From a checkpoint of a small transformer trained on Wikipedia.
Size: 21 layers, 1 head of 32, MLP 256 SwiGLU, vocabulary 1007, 1.27M parameters.
Each number is 128 + 32 x the weight over the matrix's rms, rounded and kept within 0 to 255. Layers, rows and columns count from 0.

# layer 13 attention query, 32x64, rms 0.149, rows 0-31, columns 0-63
[[129 144 114 106 137 184 187 147 153 137 130 129 168  58 116 128  70 107 146 114 116 113 123 111 138 124 138 112  88 137 102 136 189 126 164  98 131  88  33 174 103  55 105 157 188 172 163  44 177  90 145 152 147 175  98 135 121 169 187  81 173 124  59 197]
 [126 106 149 126 102 129 133  97 105 176 123 122 100 106 119 109 153 119 120 132 155 175 150 125 137 114 114  99 108  87 153 115 116  97  98 120  69 151 169 106 138 184 108  76 115  78 146 121  76 131 157 117 126  94 149 141 103 116 111 167 137 108 158  86]
 [112 116 120 101 125 132 118 143 129 143 130 128 171 158 139 170 106 146 132 113  89 141 137 133 147 174 101 136 134 185  98 138 134 146 121 110 183  91  80 116 158 114 111 191 114 152  98 168 133 174 103 154 102 119 117 112 159 159 140  78 150 130 117 139]
 [148 127 147  68 144 202  85 131 114 124 122 113 125 176 150 130 113 200 143  73  87 141 112 139 162 201  97 117 150 106 121 135  55 119  90 113 162  94 131 147 154  98 123 174 108 130  87 198 169 200 109 147 104 105 122 117 146 127 104 107 176 118 146 117]
 [142  63 102 137 126 160 210  96 105 132 182 177 136 134 153 117  87 195 104 170  88 149 121 174 152 197 115 158 139 116  57 107 177 107 141 163 157 116 139  70 134 111 143 143 205 128  49 138 114 154 119 132 119  59 109 106  64 152 167 122 155 124 141 114]
 [121 143 126 129 171  99 140 102 149 187 133 136 143 127 160 133 114 107 111 146 176 134 146 142 174 112 138  59 109  61 126 144  95 111 189 177 139 136 176 133 119 179 137 134 162 112 127  94 177 100 157 141  95 114 112 180  46 139 130  96 148 121 131 180]
 [140 177 136 107 128 115 114 183 115  89 155 172 115 157 107 112  93 124 130 164 134 121 205 129  78  91  58 221  99 148 105  95 138 169 174 169 124 196 143 168 109  94 143 140  72  95 156 134 157  90 153 123 139  87 112 123 141 105 103  97  80 123  95  82]
 [107 126  84 122 154 151 105 151 145 149 130 162 129 110  99 164  66 155 151 144 110  98 133 125 103 121 110 102 107 122 144 104 124 147 162 114 177 114  69 136 150  69  74 146 196 116  93 126 165 178  51 136 116 152 133 117 226 199 139  89  87 145  67 130]
 [ 63 116 122 166 115 162 117 116 134 158  76 156  93 120 167  56  98 118 102 188  84 153 102  72 113 121 148 121 148 122 153 117 163  36 130 199 102  89 133 124 162 122 172 116 126 169 121 137  90 138 142 141 139 147 127 211  89 169 178 200 186 197 148 123]
 [121 140 146 108 121  87 152 132 138 150 152 156 126 175 141 139  89  96 134  97 104 142 108 118 112 139  99 142 128 159  73 120 120 132  91  71 126  99 158 103 137 142 154 115  93 122 115 120 116 146  81 161 171  79 141 138 129 110 149 142 109  84 119 114]
 [ 97 128 135 108 148 102 217 177 207 101 125  77 113  95 188 123 139 138  83 119  43 129 144 126 101 170 147 139 136 151 130  84 141 160  74  69 137  98  85 179  90  75 174 243  96 126 107 119 138 195 111 110 193 127 141  85 139 131 136 115 151 177 127 115]
 [114 127  96 167 103 111 161 114  94 144 192 189 146 105 128 132 115 121 101 122 145 135 114 134  62 150 157 131 170 156  96 129 184 169 109 150 192 124  94 133 164 146 145 172 134 196  98 153 130 146 113  59 166 151 132 107 190 177 176  79 164 175 106 142]
 [160 159 167 148 133 174 121 175 183 115 156 164 101 115 169 110  80 140 158 154  27 110  86 111 133 126  69 148 188 129 110  93 107 102 135 127 126 134 122 170 113 113 205 151 176 107 113 155 120 113 129 128 219 147 117  90  62 129 101 143 110 142 129 189]
 [111 172 107 163  90 139 118 116 153 130  78 113 106 151 100 126  93 111 155 143 103 127 143  99 173 101 127 121 132 115  50 156 153  97 137  78 152 126  79  72 154  79  81 169 104 140 119 169 152 105 132 126 122 178 150 150 116 112 125 122 179 130 120  77]
 [123 124 157 122 140 133 117 112  83 149 134  57 141 112  95 112 122 179  88 106 174 138 141  74  80  73 101  94 130 182 123 139  92 114  85 132 122 128 144 101 135 180  91 123 123 105 174 131 160 136 138 103  79 115 124  92  59 151 103 117 140 104 136  89]
 [151 107 157  67 174 155  60 178 128 137  64  20  71 143 197 109 108 112 194 101 115 126 165 131 128 114 148 127 104 124 109  54 163 126 160  57 104 145 134 119 183  87 110  99 111 152 178 123 112 117 139 175 121  53 117 124  75  91 134 146 150 115 142 112]
 [ 84 121 146 137 163 145 193 135 184 131 121  99  86 113  99 162 107 123 108 157 149 100 105 135 160 116 145 109  99 152  56 128 119 127 162 176  89 126 178  85 102 127 176  61  98 129 102 108 154 116 133 127 116  75  90 155  86  86 102 124  75 113 132 160]
 [140  77  67 127 169 117 106 105  81 138  86 138 171 139 126  88 205 148 117  70  85 130 117 123  96 157 190  77 122 119 183 120 138  96  83 135 180 111  96 133 161 126 103 134 133 126 122 149 154 145 127 117 117 146 141 118 166 183 140 151 141 149 165 140]
 [143 182 126 128  70 116 174 101 126 149 172  97 136  99 163 129  87 130 107 149 157 126 133 139 168 104  79 158  86 160  75 150 116 131 153  89 124  97 133 114 124 147 156 198  94 168 187 141 158 156 131 155 142 134 138 137  83 116 142  51 171  88  94  88]
 [144 118 109 149  93 153 187 146 135 111 162 140 123  92 106 107  79 145 110 163 100  78 135 147  80 176 154 113 146 177  79 111 141 159 114  70 224 105 148 120 138  78 172 165 130 109 150 117 177 149  99  53 217 150 121  85 156 135 153  97 104 107 121  86]
 [130 103  95 100 121 147 138  97 118 123  87  96 183 105 117  85 114 128 205 148  84 153 151 128 126 133 143 134 117 138 114  88 144  82  86 106 165 122 114 141 164  94 114 166 176 126 146  94  92 109 158 116 161 133 108 124 162 169 135 127 129 145 173 195]
 [150  81 138 138 141 210  96 117 115 128 107 144  72 104  85 129 140 156 165 151 116 115 146 119  97 159 150 105 134 148 127  79 139 117 102 120 134 184 110 137 154  97 143 118 145 144 143 152  78 113 125 114 130 147  79 183 166 124 145 186  91 140 146 118]
 [116 120  91 116 159 144 123  84 108 135 110 107 114 104 178 165 146 180  94  79  89 116 102  88 139 168 106 139 124  79 125 130 149  88 122 160  92  79  88 154 116 140 180 129 139 172 117 124 167 120 186 153 166 136 154 185 100  90 115  94 196 169 213 141]
 [110 145 166 108  84 200 110 151 117 136 113 140 133  91  74 219 135  57 137 154 205  41 158 131 162  80 112  75 114 168 112 179  83 149 154 134 133 153  98 107 145 154  93 115  99 129 151 125 185 144 109 107 121 134 118 134 100 107 111 167 131 129 120 106]
 [ 94 147  87  98  92  97 168 135  99 101 183 144 212  99 104 139 147 150 161 140  89 139  89  80 161 130 120 161 125 135  81  95 137 131 112 107 141 126  90 146 145  80  99 154  80 112 150  70  95 137 140  63 118 126 127 147 161 111 189 131 155 130 136  98]
 [118 135 135 206 114 140 194 130  70  54 144 160 197 149 117 148 111 174 145 163 103 145 137  93 140 147 102 102 179 145 129 175 152  67  98 160 145 100  94 156 131 115 115 183 163 136 143 122  59 142  99 125 116 163 101 157 176 144 157 165 182 186 159 152]
 [ 89 132 183  77 121 141 132 129 130 144 118 153 138 121 129 122 127 102  90  72  93 169 103 102  90 166  97 119 119 135 130  92 104 148 139 122 105 136 127 154 117 152 162 128 119  94 109 119 124 124 129 134  94 113 134 130 132 160 114 140  68 121 140  98]
 [ 99 131 154 118 134   9 123 137 160  93 103  69  61 111  76 163 120  55 142  63 165 146 155 116 140  82 154 189 130 156 132 141 108 180 146 110  50 158 122  90  84 130 109 100 149 121  88 108  88  70 125 156 130 132 146 125 106 120  89 143  99  83 129 113]
 [133  99  62 119 131 101 141 103 157  95 140 223 129 136 143 118  65 131 120 109  92  63 155  81 133 156 162  88 142 108 139 109  79 100  67 137 134 120 147 116 116 150 103 119 125 135  95 112 164 158  91 121 173 110  89 116 162  87 155 158 148 140 147 119]
 [122  87 126  78 144 122 177 151  94  60 167 117  98 159  71 173 128 104 152 146 168 137  73 160 120  97  80 103  89 135 113 135  93 136 131  69 212 169 150 127 108 164 121 103  96 150 122 131 106 135 165 115 127 108 151 135 103 188 143 118 158 143 153 136]
 [ 96  68 161 138 118 144 111 132 136 121 180 134 110  97  66 115 127  65 105 166  91 122  79  96 106 130 123 125 111 115 168  75 107 170 154 130  93 169 130 106 124 115 158 207  91  82 107 147 165 134 148  70  99  73  94  92 166 127 127 127 126 145 138 126]
 [143 130 119 126  94 130 161 130 141 180 134 142  59 154 155 113  77 136 158 172 137 177 159 140 152  83  61  98 129  98 122  92 189 147  97 126  90 173 198 113  93 121 167 105 121 160 128 137 109 135 142  98 154 113 188  90  92 124  37 136 128 127 141 120]]